python train.py --n_layer=10 --d_model=256 --n_head=8 --n_kv_head=8 --activation="relu" --rope_base=10000.0 --tie_embeddings=false --beta1=0.9 --weight_decay=0.078 --lr_head=0.00801 --warmup_steps=408 --schedule="wsd" --batch_tokens=131072 --train_tokens=460200000
Each number is 128 + 24 x the weight over its row's rms, rounded and kept within 0 to 255. Layers, rows and columns count from 0. Numbers have three digits each. The size before them is the row's rms in percent of the matrix's.

# up: layer 4 MLP up, 1024x256, rms 0.0623, rows 706-758, columns 0-127
# down: layer 4 MLP down (transposed), 1024x256, rms 0.056, rows 706-757, columns 0-127
up706 102:124110139167135104110127138100139154112134143099097103098175146154165113069145119136088155124095117138110123148128102098101080129172092068102133078110123132108115135135159124125147116131133106148124145139135144101130113148137106118159120119127125144106154115168133108168164122101082151161159159157127134149133121097164124143127130103132102107142067139131136153135103157104185133098163
down706 103:098145137118126108104149209132143134107123103129130149110099078136104143173160135123132099089083147105135127104155123138134176155062153136124122103117202152163090121158128129098118124177133130144145098133148098121104102111125150115148133155125131130151139146150130100130168140132139144109125108096105117115092111129131143123102152137126123171135152132087110118150157129172126140141116
up707 102:163116091122126111132130150179140154169120127129134136107110142169182147097137145147141123110152134061141175134104092162126134161109096138132091121118162129159140171154086074121144117141186157146136130155132157080160154135120150125094120144124098098124120166088103154125096128111109100132141130155158141130128124158136126144140089118129126130061099162112104089191131178120148158156133
down707 101:165124151101158083137106106155114146148109116091126122073138161098082129142106079217119136089145116134163100123143118102144153125129118117149124131129134146115155145129123109125127133132161110140142117135105120131127171102125159083123101143139100102134121124119108127117121143108142112093099111111092118174137103116101140133104152096105110116135104138138121149123136172107123104117133
up708 106:142125107189149099114112134170167100174106159110123119137048185121142162099136116117140123150128126107129137139104120116107145149123132130153133116122106141145156141130107106081115138083108154140119104120113138102136131119145120110143102124118108112111136155102159110099060124145155143095115153108155118122103125162128106085112146123145121089137173119122124121142108128092162145146136
down708 099:117123128168143138120119124143118141162156132141117099097125141115080119078131182126129106089124153089119119117146151069121123114079141121132116089134160133133132107105147119135132154117135124129140130121125116142133131149145161142134092093110122152146106135132095150169111149167148144109143147138115091120098106103171112080140146125134140068130116083119149183122135123147119116144141
up709 098:153118097109106109134181158165147117146118122113136174129115141142079130113142096162173145111131111147123108129088146104121163154107111132124132109132154100140113117149121082144077117128100137147131098155169151116153102114148150175153122108138150148139116176128097115136121115152154145175166126143142152130146144171146114072167132157160153099088185103177109113174122119101122131150113
down709 102:148157099089087106141144100140129082110167147089155144115120106139109115092118148137082139150115092081130158190114185136086140105156154115076112140129141126160091147081118068120107172121172121138146115115099122130111117128171108141127137155130096139131125100104067142157157161148156125107123101144124139105153138156146157137119172130119124110155118114121101095118111116117145120107133
up710 100:163124107106118098121106137100181157117133101124117150113144101128097119162156105143089134116167133160150105104134106129105127113087136122147152130131088146134144138148133103094113127106141102103110130108137148125128103130152102113103085095111108133132131156097137145136103115138159144082126120101104092135084175128104109118159124135116133094113116165151102129188118131062108166124114
down710 105:132120108114126132119078145115187092156133123154141158171104132150136102127128131097121129168090082119174136123155110171120169093144124138116139141111096118128176113067092142088161157102110126136113106110140144112127100157120166154140140158100094118095079088154127112150098145115133124146152131122099148141104172149110106134183143142151124097131131146139101111143112132133141103155096
up711 100:137107130095101168107166141168137101137171151130125118121126104158074154115166104141144146131098113150127118130103128092093066150170157132107116153124103121157118115153103109165169087090139145149150130130101127109117174117132084105170114134113128128159168140144166146116134148155108110168103157123151160107151144129155126084149107122063119091133121140090135117129145114146134118164111
down711 101:153088104095131090198140138143099125163159107166110159114149097140138130130106123130155090149107140096142104125162125148096115126116103107110128101159089123158130151154118140118130082096113079099111122118138132105118133135123078119142146127116135120170138134171135113146119113105154099133088123173185159106102134125139125146140093107098112117153124133120086104137126141128151109196151
up712 097:155116157137136135100149159139175122160141127104097132138161095152092108106170121120140098158104090112133094121130095069094107156117128101119092167078123148150115088147115158157139130141156143168120159142177144154134136076119132131124124137106101146122136168132127102166116118123093136127105093107121118160138152148100126131119121149117133107067133139122180108103112077119126155148144
down712 104:132174130095155146169091134147137109103096128165152170127130123167126107127116158132128131107149155151080082150124130136169134050130128128122130131139087108126109133115133119188130091130125137145111134114133098146146148107110146159172115160155109097144117161100134124148137099124162140102125144164129147145141072162121154129130122119117180086153117153093125115129132129117154160127099
up713 100:099114097131118130173133161142100179074063167086108130092140140115124116143166102148125145142117161158133102105097094118134116138098120126135153121128121140129079164137142141096110115142104133136111177165151145115103144144089156099147119138142115173122146122121130126110123156138126144120122139099116157141119163064166098128154139156104142100123113136133148136131181147142150133088147
down713 110:125125136114165122141154125116125150127138095085126122106118140121105144148109114161111134104140122089121127130196146119102131106123122134169145142139107124122093153082109127090156130118083097103121134142092124140131121127149124136142132123156140116111144115156120108119114123124138148097091110123132133138090115119098161138139153141043162159124144127148148147116123165108155148098088
up714 119:142126141127140105133148183144123153129162129112122122107092163140073121140154108119103121159138112135156151141117110082130174144140122119186122139139124139145089153139111106110134151121101129122115143153130132105166151168109110156123115075166134115148134143100145135065090155126136126100126114083159165161122135141126157167163108120170116114176153102139120139150127152118105126122146
down714 124:143165143113144183124121103136136120139162117152161161113095118149144088154116128132089098143121134166152121156112160133119085125183129144082131096136099133132160137121125155157175105079121127129119104116152163137163142153124136150139153151086083091120148141146093139179120112147112127128123127136168135149143125137128139116127118136054148104100154135113103171131139155085089107145157
up715 091:178132118154129104110122139112121135125154096097133105115198143127128075099090138117120124111148060124109121115146135101087125120143145124139160095091136134140120107155123163097157142163148156155133159127114149091130184146123146163110117113076122154141132150130122129113160147115111145108136072135141158134137163177110111120142115129122076116107110143109135134139157111109137135117165
down715 085:149147158108122137149106144116133145124121055187107134134137144080103157091149147148132137121128133143099130120132144089133136158103115140130126108110154091085112175035192126114142161146099144124115133139104150102110080112108071103152107114123096113149140143132119130138130134137114105150118123134142125106142119147110119127139120123201147123110145127177114147091164133146125107120125
up716 083:140124107124129127108128147128158174134176086099101147130144148108118110115154125068127124144131156129160158129130143092119092104138121153142104161076121121153111144124078120135181116113119108145135144113124164100126129146118139081136103150098174116116114153149114137096082160089121102141104142122174128132085129162108126115136123116120138114140143160158136108161143133124138159118127
down716 093:143121104134103126120150128105141110168104093119189121101146130152111127125145163177102147131154111102138142122130134121141200148125094098160146175117124111155128159142141129108117111126166179140126115101097144127126150144170125130130151134140139147124175123153150150122120089127145153135125143150093161120176113107143134128071131150163070135110101112150116121121125102147156149133141
up717 100:116137128122141140128093167161111151111118135132129122128070107170125090114105129170136093138132142145148122122077094102121159149153149131166102128123132122160162150144098137131106121094128097114158112140110109120117157180101084176111113086137125138155146146103102117107137095141149151143111102092107145148123154096136124137139129093153106128094145170163111090147161106118096154155110
down717 095:162131141122131135151166065128118102115140117168114167172117129091151126129183117087158204149111146126169102161134067159138086093136112121115122116145140127125141127120121092135094143147153128177117109151081104104121099133124136107163095111150117133112115114128151146080133100138114119111105077130124110155177112084112098117130128126104115136163123140167115134140100103140092076131143
up718 094:147118135129183148162112139097104114143145114109088127117124172104092166120109097103130120141132147158191127145159150117154123089149150097119142148119122153136097067147118155178147129120114142141136116103136150129112135135140121151106114103105107100126165126099124171086156150140086122146066120116154126108108155129149149164130101153139150133093153147149159118120133125113129140152157
down718 091:109159108162128096123141144101102142132105133113133137142116137127137101115119137179115158137120131121090159151137186162087143075115177158144092147113107155148091117047150113147128128102133132148111149140089110109141152130154113135151152139145129145134121090144110109118164130155137141114130116151057111105114100144162121140119125138143111098119159123116149124166155137086137105128129
up719 094:117113127119125145138144123111115148126144157103112099137118146102102105150153121141104156142116107120126117109120135114125120180111115131149117085091098142113102172128059100119154118132107126144105120124096139115156159168106102118133104130102113164152143155138157121103127138126138157109130171110118128153130162130162149166120150115110165100168085120150178137143139172133153160126156
down719 092:130134149141121107133119186148115158150121084139110124191115114128136148156152149108155138087078130117109159139129075122119073096105147132121090121141125159122153141097174157158115124096171141107140154095170136141094092130132129159124135123126116155170106096124116121135144095167130104136099103107116148161101110108123146142138155118113121104135116177102126153180130123155109177155098
up720 086:116130129154130147130130164106112130138141137093135088102131165127105135097159122148137163120163097154128139131174126119121121147160149126153164175115102166149109106133123097120134139152141102149095128116133119101095162106089108133104128169121138125086153125129135129107137192111121150124063165132134129136096139115118129149133099137096152126179127160123143110145152146112134133136165
down720 078:117150142135106086110152169142130109148139089142132144173163154123166134117145137125122099108149111135115143160128143164121162113089088141130135149121127104103137115136130122113108109143130089096159123148118142118157123157148146148132101116121095156133152120099116150173138137110124157167163106116089127097086180133135123091144150149179093110062140128127114115144107081135155154127103
up721 100:174118147150101112104106161128125163138132125135114166086140136150170131115176103141102150128143107143123102162120119119126115189121123090096148109109127152129133115144136132110134142125127118162081134121068112148151136075134089113125125090138085153124149126114151102140104190078149161102130117114155128102143161126138133084128139181123103092151136112167065096147153106131109139148165
down721 099:139175129134172115112127112120095174120097137125150061079107109142125157132095150109103108170136108146112079176125124145132137129136132139098139162127107114110107135132126112142150145111139148143139120102175131133093136122119122108109105117088068144125108154194115150066114092112131103122159119112151149142157106084154127121104138114121092130181123146156111106136137135139136139117123
up722 095:137121094127130133159110127110129133167152122115125089147137113146139139115138107181123146161139122148088133133100104105118131159130112108143108151102124114110163135142091089109169115114106126147178132091109096115122135154107127129141117121099089126137158095169156172082165096129123172136154164173095101135120105141139115086094144117139072081132135145097126112134128172149110105150156
down722 089:133162126128132146109167190116149119148137129147113161109122134096145125111092203102137132139174141107128135111096129110118180087109148114127145126138116160107191114077130161117078150137174137128145080143137096166107128153115114119128083129096138116107152105112141141157110159102119117115154124182128122116115150133131159107154144155095159097139179155168109120145152055118143134151127
up723 086:144132133145101108130099140148127159113105161105103111113112157130141090127161142131118175133102152119138126122113149089115100143162126126115142159090112160188155107143093117149101161124134153153100091135115149097122158096114112120129105149110143175137141110075191127120111081104078112133179126118122139130137117119172115093147122158114121177114159108144150158134155134135160137121131
down723 084:124190097119141097137098131148118089121140139135140140146145092070114129105129168138128140178136151123118148155122198171115174110088108133152115112145121083156096136048095164127172121108121164136123167118139102161119139168112121168129123098106094124121112118158129139115105129112154152140122087174107195132125126133164107131122124104153125060145134148091129142131130171123171168105139
up724 090:161107125117131154114141109109147139135140151113105126121167151159172126152123115142091134136179173145196141095133137108119125137104099137127159105099155127141170127141122143117102145181145132112101131174130154117104182127143133137101100115164101135141127164148135158122112223153120147135147152096167126156183165134112099127109137145149129124145107138127134134148136157201134196138146
down724 088:125156092162108096083079136116116173120138147142125147097097116153154134107100157125103120152126098156111145159103205168118142118162122106151165142119122110113103091102153115081142128122103092126120117113181139124169164096127187124169102139146109131134137101117138143095167084117109163137103119150109124092136138113167099156131141111112119110137108126117123084119120122124124091155145
up725 106:137101119132122113123104135106152168135127139107127128116157111164144139132125120147113146097150157176110115100135127109153123154080095144080133151117132132155128095132107124153100112149122112147135102191205142128102144117104054164129109066073120065137171161131144173165138181121094153121170094135149134123135136121121130087123156165138109149114146180150091154124141112112112150132162
down725 111:121136166145126114124107126120111166121114098125110145139083122137112117105162149100138145120109116162097157152099078138125137164130172139085173126168160116125125072142131095114145109131099116152134161117180112110112111077113126063117097138151128131124111171105135140119093154137149135134122113130160152151175127113126163137125159184161155119104139082133113133142136104132147090107151
up726 100:145139111116151100131123141147104185112107135105113144121114129167128124125131110118139128113142151122170138157140122127108065125107149182113145167128132151129167144131149129132166136133121099152127088118085153118104119133099134117111109117134156144129151155104184136074108108109112145083162110116177128115133135129111120129127133174087125142137111129109186107155101097065129168114118
down726 098:117117160109109143165127143158128134127111133138142144136124155080134136152098121126104131105114111108143090114108140165185125119127130154141135100097128155127146124093113092121135131115126087088128143124121112190177112170143097140134162173090124114167161126149135097132156161164142135176175129161130119115132136117124175105146148118136144101143106073139113115092110126102149111106129
up727 123:154127157138155120108091142149118154177098144110111116099070111134089152096108113135142101120112140153149137154107108085139134124150101102094149139133072129151109122148121148106160120103135100142104150145127137121081151130098117101123103071138157153120155127136138134111160081118100148115159174130091142091140143153101148110120071090112120105116145194135145131155138169111135136128133
down727 130:136137073137156179105163149105104127136126127113104157102111110094143134116161163138085163117108120128149171099142111151147076122133109119090158101110100110142155138090121134160145130149130074112121101061157149142171141123128118106121171118118157134118127122154169123159137168073125131160100115108116101147139169103159091106130064138122073169140111132126101145107113144149137122170158
up728 097:144157100127128121102113140112119103128144165107109148123124133159094131120135127164147141150136140132136143113130121119118142212142096197127168113095125155121137105137159200097144111105118112127143129091180132095103146107080138125107124106169127170120129093125113175100134084137116141154133162169133156138130140163113128084136147165119124165135124135095145102128111138136146117126142
down728 095:143184137111137145126135106150137099139126138145082150081145130103158131129134160085108151163112148110105127150115102154126128158136141110138121135114136108141170107179107098114125165115122131109135134144170132095138147131152150113107138072131153125137136065115138149165148117132119130137134160123109158154094132124173132153149112105111136178093148178114124114150126085134156156143149
up729 091:136145128154121129137141151130121143173110119111127109120129113136203163114128115129156133162136097167128103127118124091106135177136133137113143128062115103177130144125148105126183108130136117127145134087122132119130100131124114132173115144125101091106138100123123077092118132172120122100074152144143151124102157117142135107127179126133116082139137145128131130143146163118164146170161
down729 085:101104119100146074080107127105107128133141116083092124135141146125115140132124120157087151134178152100147153081148145176118108145126142157153130118154118151140105141096103180108139134114089184132132095105093136138121131127153143173115119107102128160108129117145135135159139113110119145120118114153142163096108108176118152157140083113127146140110102112155173119130131161100079119133109
up730 102:132116125151136136142107128166126122161152166111103122114102151132167109112145132133120133145135069144176135143097122095116107131130109134123114142094107128150122090127151113149093138115080118137105162130133153118096099103136125125158112097174141139139144113088118117156150120132103126154116142105132136147114174123131119122116174142128107118101184118056139096142120139091154149104167
down730 101:123126133132134095126147169143136164143118146130150132138107160172115102128160157100136147102124099123134153149168193098121115139096150127120151149115098158101090121070129103157104121104123092090090130101079121086111143103122116103139114078132141129135123103144125103091108157098107160140127118155102090167139144127158136137077135097151112168161111156137154146120119129143126173133144
up731 099:162097135169091151174175157128103135097136174132100133112128160163129123149089097101148120167137141128162076130126086108121126119101127134107183179111085147118145130135137130084154154144115096119115120128127151126123120100123136152101105127109077119140155131128124112115123144136137139087135103094129131113082155132124106109155094178166153110124165150151134114116157104125093116104120
down731 101:119100161125126093124141105104165109119113139119094115149131131143142081116135149098098140144116149195125126116159148104125097155148157109116114150121129138120114125122113108114114112172110137120106084113105103166124091139125128111130121112119136127116113071107117095149126149136152119151108125120150129163113111113154058182163109095134147108138085163113171109131103151134104161098112
up732 108:154115100087109136106194125115116132115121112124115128114185101153142088169115116114165128081145146137154124139090110129116114099109149133156129145084128127131109120155089163225138087115124116166108111122124137092131161139131100147145125137086108154151132169097113133117147107120135159141127083127182134071131170153115139158167113132132142177097136117128105119118132117127122151131131
down732 109:123109115183091083087119094158121105140142109146098120175104126157087171120133137107144131132136148185117141127134124122118125119116187121135104136099108149120129114127134160120151130137113098098166114153123197124114134146183101158147127099148126152144139125118147129186095114133088119175142125083146095105125107122135149123109151163134149139134142128128152113116132079123116096100117
up733 099:132135134125165108125171131135089168117122163123132177107127155095117148139144120144127126158127127106142106122108140093117158152122109123183189114095122137106119178144128119138129109113094100123155154134130125130111134159140149131133135147069119159083148156110119120100124101146173153108107136121154163155088126182147164160121110133117130090082160086100125136134154161098136167098118
down733 092:134130183124103169137139110131137150112144106125142111115072152095133147129122153142187138122153131122125132151159161096086133085160134095157091107115138152134158122062092144128115156118109112112110117160147163131151131136108126156137147143134133176166095131133124126163111136101151082126128142104120125139157150062105134137163108156159117165146126132182136116082139103159117126126129
up734 088:142124132157149141143165137136130112137146109122131152136087152174119126148151115171100156106102114139183089119130119105124142171177145144114139107150117154184102171123131137136148079092118069153159143127154146119120152124121129138127119139158111151097155161150125137144133103118127145154110133136151122109119143127120186142122107132199122097126103146113166142143145173127171152103131
down734 077:155089095161117162112143155145120148134162080111100117096160104094142115117114168089130119085138147116133137114147124148143126119072079118168133147146123167132114122223109171119117116140104170123112101149147139119132157101122152143135080102106114112123157136131136111100123125098156106096197105082125073149144069097121173130153142063111137179135132117100126132095144096151104142096136
up735 099:169134093137103078133104137078148151117147120117109120098161146135104126114137118089151149155127174111163155139124118109114123146100080161113131072135132109130133156145140085096126098094124140117101098134152102129139128095170147144164127111155105051130131145082158162108125144140124173129118115067148123133135110162097163114167162139158118137128145120116095132127124131113127153167103
down735 102:103123141148134128104137114126146107113093107199158131114111094179164135144124107141129163101159132153140107147180089132104118118189114115131180117145134125145108141146115122118090174165144126150142125132112149144162116156110098131149100135153131116124122163119075161156168138107089098124108140116132150152116115126147118151126137115115135154151158112114110101144130089101146128119154
up736 109:128113130180115174125098135110124075123143106109107104081144129143142139129124116155096162138112151165145120094107129098125126099108081160164119139122089170125122094151134150087101162149094130145105161162137142099134144097162127129148101144102148140125146116125104148096131105125144127123167097104143104131159175137138141112117156148140125114120172160112123118124139119117073115142135
down736 111:102142123144129097110130112125140128120109151152109102096130129114145123155129182127093131154125131096152168105135093129159106133117154146114149121118138127154110152140141137092101131139206120128134148121076150135137095169160135119107107155099138105120122153099139103128111138104127142142111159135138135125121138161121133112106155157165125116095135125139158123129165092114115089135068
up737 109:074127127158118097173083126125083127102148148115116114089123123127110120132145120104130149107144192170165097071128106098138112149100090104107115143143094154118125148139110096124176104124103121158152123147122129126113136157147193136188086099106131109145132125123134151080159150119150167133150073145110111161131140103106129099146133122149144127088170121134160153127142143115145179114131
down737 117:148086113145124163164173117094121126110129131127074088192120133072154137113125096121129114097152124102123151121099108082140114126104139113147149122123109132124114110080131148122128165156116086121125131132077136174148113091132135124130071106114121107120139113132139130098156073115138157125142152146151136125133130142134102113116183138136137107153085142144172138143120130129152105141104
up738 096:165109110118149132124109117153132137153126156122125147139135128116199109118122126109119144140098116155134127138089153130133120121124119102132097146085070127138095093131123123094145127098102136133164146112143142110108150082136142150118107089141129096087134139096100105136126158124139134119081200126159159073081148164114161087177149088165103085116153111174159111152127117113108170125158
down738 085:127146103159135130134129111136111139079117116140120113121120117128096146114145126150125136148123169090091136116140212131179126124138156140096113159124101136108107116063126129140160151125104068135099155087176122145125157141089112101111171135135162182152124175085170134149171150106103111140134123135108113146140121118107145118137181120112091109159128148100142143130136105117103098114124
up739 096:096163093182105114103154142142178154154123138108124132113163145141129141123161116136131110153144115150141132093101083084105109122109125137122137121056108166111152150154118145153155142126083166169117061099141140112143149152123122115158108165117124105186153148109140150105125132122111159163149126070134092126111108128144101125133166158145130143113168147083137163133122133174139165125124
down739 102:080106099127140137090113126094140159118133134118122091112121135070135136120103105099096115116111128153128098079116166153144113072132161139105110149146187144100090101080149115133112130086101116130105164155120153095112145124119083141081152078144157164153133136110086124162134116111123097133153118119126135162133158111125145169126119108113147159144170114143175102151119135116154119122131
up740 107:145112100138134114162164138122082130145132154108126191087116127142137112116105112122173126147122129130144124108114143125122147128094156136126074122117084128153162108144111138171154098095127105157157150162133142117138118116174137144119112119113142097122131131104183126088122125143167114111143103142152104112132154129135152127111169117134109165127146084122155133122159134142108136088167
down740 117:100161121098107113149165114144113102106161148138144140203132146096154138130117139148100077162104083066138162152123130126162144146105114110109113117156129159141170125148137075141097133093128162148113079134108132127123135173128130099140132115085135148140135139107117124122138113157131078132148125124144133095140165099181145117133144133140115118136100096096071128128180111154114189131131
up741 102:139143123155078152120169134114140101081130153100118170115160119138097131157109115129110102092101132091140075147121118117125120165122117143113076080135151161119130127170128103125107134151148128137144112115179115133095098141134159161140132110136095117133146129145100135073083129148146109119113153124124136144104147095120143128148117082150111141120155130148153136127161135136123147132119
down741 101:150110137134138139125156139152153131120111135115155114109103146098118109104162159118145126127131143129112151103165106104159117104131104091119143133087147146134143110129121126126116137173170106133140106150150138071085119097067164116142133116159125152097138104091173143123140099110123129136122080108120173127140156088116086157126129148141120155116159064120114120115163092124101132150137
up742 096:163100125116152178116149133140123126143150123103113106144067131137100104127167125125114187131133135091148089112123126120120137107143130158112130072123149107124130136146166102122117156100102151148128155112134118128148094098115163152136109115123170106080156121141135119160133146164151130143068149132125147122114114163100128157148120161134130109122131083153122121139167140112160128194108
down742 098:130111136136159131141113148088120137160108101104171124152113171100123095160163121147164126144142116155113141161113198112134147127139157138114111102151164177111128116095141135140147123088077142105145106153132105134125166128149085137115103142158112142084108119171120113091184167111159116116144122197123107131122134104078122108142114094132153141143145119103107128096121131119125130059127
up743 094:146117115108114161093174160115138144175145160140113096122121105159122115132141125145116144186162128106149115055130124115082092127113126115146120135119175135107114142146166143135133105113134164124130118135096155143130098095136134117092106108166103105120138105139130104110110130167177132153104150077155152089142122121143160112146114153134108112123112138149128125163171176165154166125115
down743 092:143146122151109130173114128132138114153134115163172129125101097090132117124111185130137098118153145122125135111142197162114093110157101106151132121156132114102137118056148174110120164161101144104137116144139189189139140146148128151125130149117154124142135143098145153130098101111105126152129144125087093122167151121141138118160188108122162087185153116119149137126128101133121159121126
up744 100:131110153176110123142140129164160140130101134119133117110106153104086086140157126059099186131159101163117157164107105085091113101149155144140150111118140149164130151130144091120133088096110085117115133148107128125104158143113099137115117120144142141130148145111167081157111159145101111116150130096115174126132145112143165148165115132132138136135100137141112138157153144120151169155181
down744 103:108103142107144142160125109146142128167114107105138145157125181140091150187180107108110150158143119114130137148172100097135137122089110120131078160145139172143122107116134168124123139113152104142118126135102162116111139117101114106137119094134144134129140118122156180127137105115131105077131132153144107156123142122151086144100106088152110121119111127133113108107159115112157154117107
up745 100:132114113119148138137140154084083159095162126102119109095123133120136171134128125151140149136180175125154144147137094108141136150113102154143134134151164115133134174141171112113120098141160089113135170106094182135095111122109153137165117089157113092138120070131156120160137111145114156137163101153183143089097142134145123136127105187158124170114125126177096133124180116102128156125141
down745 103:117154176129127116142118161153140140136129162142154153129157172127160103121140163129151129088119169095098131121129153121111127098077157170105092125100101171138109127139142169135157134189121122184114166132086153123139125143108147120142103142102119144126136119123097142163135118126157105128119103104121059133114135093144119173148113092148152200131144104128157062141160151105086136146157
up746 094:140121095125128103129103122134090169109108139107119128104118137153101121127132137141104161133161144132133112076103120134124134096115098167101143129121108132134155093127173121104146147117110105161122132115172110133129120167115130148174108104091145140115138152129145149135157134156087126148099117127122153120121056157134159146128126100142138049141145127112129143175135148103127110142116
down746 090:140101164111138151139140098138131113121145107168161159081136150160096118154131101123096158112150094072132120112177117114111128125164163085154125128145160117102121097122132137133137086076114156129111142128114177115120124117125112142133088111121135110169148124156142121114114117136158086111104128146121112113099165112091112159126085133114147130153069103112125156112104143104146182103095
up747 107:159108097107104134113084147175133155106100156111118124116147154134145130139150137154157161131152139139122147125138111130135176120145082117147173116131135150148144110151119156095094111150150107114117169155180146106129138117122124141177099101133086121126123103139169181089105122106091119155184137138097117106153103146166145110126179129147115126134155106109098120167122134129118117121143
down747 115:146112169120117129173151084140130121132123087152148157096169125151163150137097097157107120118125088130138128118179198118088120125160157121126122112082142162155116124140150118135097124144105205174110151108133128141161119126125100134134173134137148127119097144123125129152097125141158099106121140128151169149131119140136133131143117094111144184081096132154119131098103154142129126154130
up748 087:141096149116133119168117133150131106092139137121126117106059142156102093175185138137099122073151161179144125145141113109107139143171121119186117113127116163150163119141110152120124111130098132148112118156158136112106165138147135121118146155114110161182159122122160092140126139145127142129135103133107120093150144159111127116135142126122138119135120196114136134116154162129128134128181
down748 092:109163057152114081097106168112116178156127151154084107108132098149101111128101122097123127132116105124112110121078167147165158125061137137119151170104123090106163090102140119124092135131134103085124148119127092115135092145128146137140112101125109102116106169129093141086108138117099115168150130116139102163129154123119153117095159133137136145107127108146112122131112114151138119108107
up749 093:167140122146081150133155173124123117171133161108112117130097158099101112097160101126106128167170080125111097086108115123133137156143121195103135107105112159119154095122141129104103157118109090137180132080065150128153124120130150174117117089092170131131130153123149147107158131113101155137103103126159137126141107165132167155097080171129121144133130123176121127152098136111141133174119
down749 086:113116145141105172155148133161159074084114172131125129115132156096120108152138109079149113149109139143132086134135095104156112133148115131130095135114153158133109085108129095119115127163096171089142137133108119104110127095140137143101094116166139134149150125094107132127157151123129096157079112114125126121097096125106101138171137099125128120126141161123173132119120122145165139154117
up750 106:145110091147111120134140151108162091083145118112111123115088153177098107166117125116170160182119132133138131113141121105078142125110128127127124136130151102137110129125106151092128126121096153136113128160113126118124142092133116154063109125148133188114110146128149115118160132131152120139161103128147146138113124156162120137128092175096139127138211167199124081102106136137179164107140
down750 105:099134113144135134118152145115120114112144127136099138115125113083116179166154151149137141178170104173094129144156077148124095162175117106135177115130125138100117129033129130127102138117185144132165135100115142137134126140115153104175110092131125088145130146104116095113145119121113175126138133068173091120139129146109109116082145135139114119124109102175131152116135092124097093101137
up751 102:147103125143118118145126138158127160146125092107142115086131115111127116198144131136106116113151167132112145160142120108124125102117153098098141139127149138132206130141103143082114114119120155137129125177130103113147102135079100120062090126097116151164113155113133144109098094093161164090125118155129152145159123137158113098134158101143102130121120114152158132120157115146127153127126
down751 099:104151075136157116078118116195123150166123151140134116171092166115144107106104114116101185175138127170108107153145154112141135130090127146105129116089124124116113131112097088161101106115127170121100158156140122105135099144101122159140085105128149148151152123109168102124122087132120145121159125071112131133149152146115150092113122135099121117124136093110120133141106149093125138184124
up752 096:153124089133062119131131135108089153125162119124119093112133151185138141152175124118115140098149167142126160116142121140115096125159103149134103140144137140134142085152148131124153112113125163115108135093134127110130117115125110153091106132099073129086121113148161142156136109154162127106137147126119151082128110141106099080158140136120122173160142166129098083114134129169136122142158
down752 092:128129121154128162162119109147112135152171136167126117155098135076120109143086218128133172128117107116139144157149163086068086105147130156098139116111103110140139125086130143110158151135153229088112109127116097154128133137101158157102124143119148171157107126121128112112103139130141139122122115141136111133131078134147112127132120099136122137142115119140091150092137126130146122162107
up753 091:114121138162142141095175133164074078154158118116125143112143136127123105119124114136150117103120090133172100136101124131150156116158141133140122109132145135168140102126113082110134120132135141150123148141119123140083158087125133148119132112139116167153180147110075113154135131090136105141160108156111149168131163114159087110112109130172140123111160160149119133127126120112134148164145
down753 085:140130114154124154123163109181112095136110135178165097156157109147128112085146137108100118124139101132115136128144144146168126141130169176106121132128100138104107108127113149112127111148129129126152131173107122143140139149093143156144112123166050107111151096139122120153105079142119107139145109142119103131094104110125119140096133124156122156185087113111131123154073131149080138117155
up754 099:069115118142120137122154162145146173142105136115097094119100150097145067135098102172086169157134106147114132132092133112099124122087096142135112109125100121189107130141118126113118137146118145122114139151140161112134117135111155127083143127125111091097173142148107147084118136161157131088151163133103157121086115116116173096132098123111099094108094146088132138202144178131137170151148
down754 100:107178137094154185124117135163146108146123128098112105129079163120093131126108138143103172111102124113163155104171129130107120131152125138131090133142128194144105143110151141114175140107151148115104138138111115098117142074135146145135155142176157144102099109109072109165109134125110111109121086160111096168156127097108103116125109128135110120138101081165139128134133125167100151135127
up755 113:153122100115143122120139125121121142108141116124107100103093129138155114144153122174155150128168104107126102091119128113126149129147104118153123136127156140169101106132165140165121132117153129142109090129143155094136175135093116142079109122132109132086129142166179118146170185120121153141150119078190119099138115115123112136144125145142138185117108134150161144134161138128133136140133
down755 118:114131118104152106169118146128104088107157093095106146096122139077155125116139165150124118096114120111116096103135150105153101147080130116108124122154145136110097109107125116149123120143120132110149112161110102153098140124156138105123141189133122137123081144151176149138151104137157220094092138105128129109141106164094108147157148142119092178139133119132130144172117144077098080137095
up756 096:175099107116146073089091162154128115104096144128109167123126112133093117163149121105095111164129140149111109138120115134091128112176137134153196119121068151149148111137080095151131142137147113126170118123129119119146170136123146137141135127068138127159170126113150136132160148142145170138127102130188137152125153155150130090164125130130127100119117155133134146142140139087131133117100
down756 096:098131132144178122181153121143131089145101117138142120127150096095127126100105175158109126133174129067139164134153142070119164139140115137134107142099127127148076133031141121090115132098145185155124129164118084161090116133116139119156139155142164153122108136149111129132169142122159089085140085115162148145115134123161114159130118117129130123133100160113126104154161156117130120093141
up757 105:143092111145107134105140147085129165136105107108111126101187085146137121122133100129116138111125059101118106097147114124096156159149103133150139145114134133108155170131152164092124120050129134134116109095130118126102143089118136135129116153151111166093155125134127172130127172135122126129094154086085150144160113142121106136137107124076126122137089151101153141155161176108155115123151
down757 098:156128154141107057142140142131110115141147095149139159122098152156196130121117085159061120138116153119117084111164110154102147095135139107157164136159089126094131129142155104120075094121119150139105126123165146120127105143122142119119158163140117144113155121088127156134160106118139099129087165131114132086162125169163105132122118125107115147163124112125112091104129119157115108124116
up758 103:165123102160150113104139139117133119129112186098122114126117119107138126122110111186100111172117107147121134080103141106130164106095093206147146156114129130196150121134156113143136173132128103142122123172116123111105100133115128158116095103101123181142124143108143173135160139146077157111147140153121141137104159104152133095145132089161145114126143114143169127135125112138080089144155